Weights of a small transformer language model: vocabulary 8192, RMSNorm before each block.
Each number is 128 + 24 x the weight over its row's rms, rounded and kept within 0 to 255. Layers, rows and columns count from 0. Numbers have three digits each. The size before them is the row's rms in percent of the matrix's.

# up: layer 2 MLP up, 512x192, rms 0.182, rows 346-376, columns 64-127
# down: layer 2 MLP down (transposed), 512x192, rms 0.165, rows 346-376, columns 64-127
# gate: layer 2 MLP gate, 512x192, rms 0.182, rows 347-377, columns 64-127
up346 091:158137103119114124139154126128123110095103101101110154106129104120126126149141129150080133146119107156155160130147077151131153121189134108137155097182142160139085135117177110174114134116142156
down346 099:164126134147105151111119117161119131142113118148125149140112153131113150130121136150132155143151166145102109083171101135150123152097132172095120087103108124151146170159164101107105138099144136
gate347 087:130139135136120112113161164164104151134072145128107123138077126122119132104064076144121136147138127099124104086196141147148166117110106130130109112124139163117137114179147131088154147114154115
up347 081:115133143138102083102158141135098129125063127116122127122098151164097135116133159152114180107117101109128138145189124139150157102125081114100129105150110146133159109148134176083140140073128151
down347 088:132165135145147107116155149110117131132080154129132137087133123069140063114111116134114170138076077113139120096122114144156109117087121103135135138142149115139150133133107135140131154144108104
gate348 102:104136140172119126079121147140100120087115104099127120098150175162128140108177121175108087112121118137133096098148137177104114154099116107116146124123210131122155157096101123120141128138161136
up348 100:113124163139152134106113099097161131120144152095139150098141145127136101082104165122163114137137115104114104100128137152172168137120122151119181101146164136148088145081105096098135140130086124
down348 097:141141108114106093100133123137119107128093106104126120129157126082146144105175141144101088100143112125156130123107098165106132113074101136097147139137163110076147147080127160123153164128105103
gate349 103:136150136116117107174112163130157110122141126178137077104129137099145125116139143119152135171088123112134134160067126117137114120118132092184131087143128143144132116130135135116136121135180146
up349 105:130151125091099092153096110143103092136116188116127129142114138125099097120122131133146108079147108150071121114100098152141101106098136143143122086151103115119152175131101105154148166117113153
down349 100:130122143105118176150121090216115159147158124140117144126121147095126175137082071119118126133130113148093106141116129130128133127136106091129147161121119138182089097112143109079105099122140115
gate350 099:085139143072143143154098110164101136100140089099159122144166133141165142104092117098134143113063141149111110152102090142081110096144142110148137145097125140112117143141148128113124129135145078
up350 105:119099096134150112146099122128119146187129098119100138151147115096156093143161133106090136102107137113140119133144154129117131146152110157132094129146126132121148133117161086118141174175133126
down350 105:138123193200099131135137098109147127108149165121119124142103139142066143122125173124154090120180169155138138121113129108164133144117129154141147162121104113123126122137117144129129106149105134
gate351 097:140094147159130096189151092135102138103098119102087092132164134150087145093143182129129134153162181151118142122155122096139108120144157144116185155091156130138125118143153115114077118140126154
up351 104:148115129088111143083131174091144106136104139128194172101089146135154114133154121127150138133118094129144127093088116128133128132109113135128115071151138097128126149076102090090160158102109093
down351 097:098136108136131119139132141111170097079124142097113155127156135130150130113131136169075101129118131117110151134160116146138116147096155120107143137103146117127114138140132158215153093111103142
gate352 106:107114115130110151119144152071151129127170131120118138174118114105140129146169135129091128164103128115168136119125156178125104121101129120145114129129121140127135144131130132112095156171106175
up352 106:183077079104109103135128149152127158162145142097137114147088120128138132130106171141170138116088162105124144118121127166112098144166087118152122115143112132132171088100137099119133082117113127
down352 109:090133101100154113138136127171130133123153109124139147144127130105138171121126124151097121187150148113128114162113130112124108142152133152108110133118144125159092107129126168110116145129092133
gate353 101:115169090098095136139103142113161155104140107119117156131139126126149134137130114140105120137158138177145103141119155124161159099152101169134140149132139129104062137157138113130131135108121057
up353 099:118118104159112080159128122124151157108111143132119181156116111165171138106144162144136130134138094159150100156143145162102096105143143084099156143142163115119118146170132069138113133111112155
down353 099:099114158134138152116151151132150108135117125131120132102131121081105106127133095134124115082136144094148117081134141146118129155106137153091139117161075172141177087102145125142173109129118154
gate354 110:124149124144118119120084111084161109136149101142164104155153129131165126144165149098200084124151083147132120143111148174135112146103109174139140116135115118103154136184137133110117089108093114
up354 107:139128131132137112176136122124151179105129166132118169128102106101118189135137124157118139134152141150123073141160120169129122111157128111105164106127105157119124129082156150112159145096122177
down354 093:150095125149177127112094124075128141159116118101162127153130161139158101130122110124150131130164121142137143160136145105114154107127095135167120153082158108083102135135134138087148124129141127
gate355 097:148097087093135149109147143137151156103179143108103169212131113153114125096103115096087151108146139115134113106134117108156123102105161103113130122143161147122121132133104129108147118129137122
up355 090:156118147140125119117120097091154145180102145103131127112109123134107132091118101132124102114147147093103135153146139108139130102141125109093131121138097156064135120129069115087141132119117101
down355 097:123127104152120197125128163140131132134132150153113123154135115170114101119082129092090181142125130084128104130101076181145120131083132130105142128149132131120123135150124112147147107103162125
gate356 090:081141135133137126135088132172122140127170144195123127151186107128152140146144167122123116159160146121135132089137146079125120168143126136151126128178125160106120128114116146078093157116137108
up356 089:168125110125169156131125126123141118131134127129127127148133140103178143118115117144108135111088136112115130164126137174121109125134138150133130105116125112149119146101124124165137100147108147
down356 094:174121115107123099127125091123135110136100139119118113122101127155110114111144080121117129123138109122132142119108112133099135098123110055128083157125126148086122111118109148163143119139111099
gate357 106:124132118120111166150092127174125125111101141132121091127104115105133115148118114114121128137121112127128135135126104125157151124063111097138112145167113124118114163143106080125106139128143121
up357 105:122140110150157125142107090178131137183144139157149091124115114103143176129149081103135144118121137151145143124120137140153155118109095090141108203148082152134115127163089170145117113099142122
down357 106:101131123133106169130125166143065127111122130113160086135170146126122092150124157111162148166140121108143123092121115142120124112137112126128120110116138138067110176143143065137130122107144096
gate358 101:136171120149165138083158138152115104141140163122131160131106123117142116146118178104163118154132138089122128113140107110133101133122130135144139111109103160131150124115068137158140161121131123
up358 110:157093126127136154105088144100128145133131128125114078106180108116132116164105128132151112111120138146139152127143153081166112095135124146123110185133124092154123171136096151075165120141132118
down358 113:177105155125106180119120134137128174090121113086124116113114115122139147135129134079121121095165127170073141171101082108136141118127107149090171148179124112153111113128162085142106133092093085
gate359 102:108113128131098148146166109123079158166139141170113148137127104116115141142123169126128141126129128104186068158111138145135116131130097149131123145132145131141130156127125113154155143143125106
up359 097:124146107078150128104149153135122117108089138127163131103106123144140137161129100142117149134151156113129131096136118127119117136132150199108144109121143151141131118131136129119131099113136136
down359 101:099157130156169097142130141104082139148134141129108130059139154112148131133127120139151153143089153143114144129115141091133126164112135154123081106104127178115125116127127135139100062090142105
gate360 106:112135117148149132153091120159083138145147155137136118102103140195123140089139083094165121162102155110084125090164168118108154139127154155126130123124144157080132153124108171162141115136106104
up360 116:136189116135156115102137137122120146103089133097140180124121120058145131127073121161115162118124139129118107127105098112145115105121147125165143117117112135141118114113137105118073113137156156
down360 102:116118164172125130132125122144092110123118145145145126149144131171150102143135146101150118135094176132176162109116136152121127140163136109136127088153138168108160143140168122138140137144093139
gate361 105:118098115103140082133107142127154138149151182149142094102147121125114108141132104109177113131074111156123088130121139110131119112090103148115105138128134130141150099130132134138124121151126121
up361 103:084124107112133127132130174121122106126105161126103089103117104156092117127175152124126115147148091140065131158125120087123134107095143114087124140137090166159117146097120161096122129139130100
down361 097:145150119104132117159137126089111149091115101126141164113143107110142083117162109151117115164109152115170115153186130134099152108126137160123131126128144129158111083141135153146158120132160143
gate362 090:107129130076166128125092169132124106130131139104115160112165136141133108075120136110136115129108151093185126159129102145133135151158113150082094121154110138136130148127146142127110130133168102
up362 078:155125112166107106090128114124117144128111165144091127133099108142073142205145175127115119155116123123084124118108137116131125162138147083173168104127128111146133120135136105138124141112073124
down362 091:137132054143164116124118100163104160124128136152153131147128141146096143176147136119078147133097140130101114101132078127099097123149146150135164106114114118132153138128135124167129103156135179
gate363 108:145154119115099092103156172096150189117144124100151119141131119127124099150138147105197143091169119137144132160134137129141116079187121113158139178095123099120156152106105138135109129116130106
up363 107:136139120087094104145144133140128143151158163148076134146098099170130176121107157123101118170129080145140111171144161142121193158132145104114111145157140135166124125146151141098119111160157154
down363 108:158126154079110113120127133124128184180145135132116112116129131141169157114145122125145129105145113132120142161159160169139122135143157124184112094143112111121108129141141168157140098148099129
gate364 096:105103125139129106125136140132099087126118126113104153115107132090136154135118109074130129132127117162084101097092167102121130127128135098072154181108110147118092113129100167090128172119092133
up364 090:108168148112091119082153102153147145152137106145116114124184131114111123150127134087122137141150135118137119126166144080114096114122130154127106108120148114129114171122126084115109117135123096
down364 095:122112138104122137137107128144117098164084148111106102113127130111115172088140150112130145152149106162102122135117142127133123170115152126126152162138112156109207150198114103115131151160085103
gate365 094:145144116149153125117144167127117155091129140141108142121147074113152164166153133139097161102120166085095132131180120122084137123163155154156085116139138132136134130146138114132120104122142147
up365 103:141112105138137124168097092100138105186145102112126111154091135153126109157144131135104124157091156072131138146135140129127114164163121124118125119109110132130096104114102067122122135146139132
down365 103:136119156174135115126103133114098131064123115130121124127135141162156151053133124139141130114129110138168123124143123103106127116090134132123121154141180110131159159133166112140129131098142122
gate366 095:150106151139156117129147124112129120144141162114136133136087092139131117111144110109108130143137161156153132122192133130141116101148178109133132136132105164139096170165113122140159108077137087
up366 094:130120144080088089111127116160141148143095068151092090099126140148141114129126145146112109108134106152171128135167148139126143107145162117114135129110146139101116123152125175162145141109100152
down366 095:098115154095132130123132092097094163100134139127135126119063166121082138114152095124112087105094089123138132113138111145121149122117135153126143123107155137100115074152096165060148118104142121
gate367 099:101161080132145115103106120137115156069121090146135183078122132156110109157137142094140086110128147117110101125102139119118104071141115179115143180072145093083130138143142072101123102119133114
up367 101:106104130143080147143118126116160144123141128113172127137111101169113140143161146113157128126109169078135150151115109100107111079151162142109152116111160118103125120131148155147123129138121123
down367 098:144145119126112077125117116109141124107156109123082111116152178107134135091126118140097103140167155142097088151168161105129099095089108136123154103156085061166137106103126122121099137096136124
gate368 083:101123104124110116130076132108128152123134108111134117111128122137098071105114123156089078132146099168132092150122118126114139149126107159119129097133072106110125140076109160130135103101115152
up368 097:149123164140166099163114156089153148136126140151141151110133167080120051129094110126115090094141099132158104158150102115125124135134123167122128141179077135124124132126081135105135159105106132
down368 099:185123182138114132136138120129130166080150096118176167093154195115148058112114115102114122059150121186155134176143123119117114122154149114122098142154093143121110120097108135110111140129142135
gate369 106:129082135132139123148127117128167126143096131118089097165126097144116137104125152129123126144138190123113127120150165155161112124129089133141149161138110121109102118117128117159136155103117116
up369 113:103131131114142131136140121119119142121150127116142126129118168124156131132151096143134156141133116114109133132142098156175106122088129087160158076141091147132186154133135136089138129131129098
down369 106:145110148094132150134130142091124104144113123179119127119111090119137204139148124087161120142097151121093126082071109164125169152120110135108136121179125141149109153141133109157106138123130116
gate370 099:100144166139140160134137156136112118175141135091109161134113106111133140128155164153111127144119112116154127136135140161125149160139147113106118102188162104092167149145092081100131147131127120
up370 095:150131146116129118124103090123165138114194093149125094122122108142093127127102134133155107124127137133128150162133098162120137129136114121151103111119130148124107129133160161161176103125143160
down370 097:167117119147115109151128150140095100102105121117084107145129139164112127115136107144154149137129101117107162123122113101127122126086122125155132137115071156149059165137160156097132123118174102
gate371 094:121122128087130095109106121111171148114103156145158140114089120131107159107161153115116139124161111141169144125101182122138169133119110104117126156167130100120072145103128151109137167142122096
up371 102:140110141115131139140159097114111099168099146146123151130188112159133092158115110125111120122092146124147120106060156108119138125142143172153146115160117156126121081134153099118126177118156096
down371 103:164113155090103139160119164099134105154157166138136132146168105099145088104096133096116118166101152129138085103120095153157133141081154163154097116111131111115116093112105159123167124119155134
gate372 107:141118156127139098125124128113121108143135127136092087161122145090124116159114151094145113135117122117094100147164117152121148130146145129100140062120126093136080095120116126144132100096153116
up372 110:119128089116120148135138105157128135130126104180167137112151084126152127073129079137111119116106177091170139136076117150162124130132130129172128192161159168113148134124138159122142121158120132
down372 103:132140135124127156143138108177123129137128129196160124060109093095162065139140102129112060133119140093133140140124083122114068122126132120118086132108099144142116126135124154103157104114140129
gate373 096:128172147109107125079153128164093128116157143158129136150126177132137146128117098137144160098141132135118106090128168091118154132112181107160084129116143156166087146122176151121114134162106146
up373 089:138147083124105143110127088101103118107141176121160132160122125171167127127164092161159152117156126139140107128130159146097156126161135126116123153089118137165100154121143151102130102127123116
down373 093:137153111101103127100156081156092137121183141108123112101151181110135109112132132115151113092123130138098118147080162118117123098102139151108121141124179108166125138132172142107110106127114142
gate374 111:146135144096124090095107144165145132077169134146139168124129145175136129162158135135175099117187093111159156100114126131155107102096066126135089104107159171101104123133143132097156114079122090
up374 110:107104121162164099143111130130164133150100171142092109109106123101169120174117128112152120170162125140128083189099145146109080098152121135111088110182129143144127133120153141143110104100139157
down374 103:150095106141126100111128154114137101105115160129130113133125152104083169098126079121183097109166102134184129145124149146120130122140188136145134160109135104136131131110131159140138125143116074
gate375 102:118176163116140139129092152114139161158124130139167148148113127118134131143121123115126160129122135141156111116115144173127129152110124121120116134176147135120106123161121077120115117110119081
up375 106:131134147117138120116116137117165186120102113144129172108138135140125157130131189111125144131129099117112148067119137134122142132146086107103146199144148104113128143104108135125164192104111109
down375 109:135158121118171169142108129059139154134134104157154153132151102116136103136142131115107153150122154131126127099155200141097164111092091145091110112143146165115157112133100077129143083142115130
gate376 100:127163111142122141125076087146130129119164157089149131158181095170150123141090166091162098155141155115095142128099123116111135161124144143116125152147133102104167115130148132105122137147132109
up376 081:182123105140125116146126120134115104132132125159130112122145123084158120168135130139111104089092122109122148141141098147150098149127126138110099142137157151162097130152143089118163095143132154
down376 098:135134154093139179156131169153135153139118116116115140119091167118112125116157066174114110114103107090164084107089127102119130111137119105118125105133145108139150117111118143127118135132134135
gate377 098:116163114169166149085122115083113105110097161163146118152127142105089114106106157170119102166112150121074084123119122152135100130103143148113127130150126171101114175139096128157153140120136104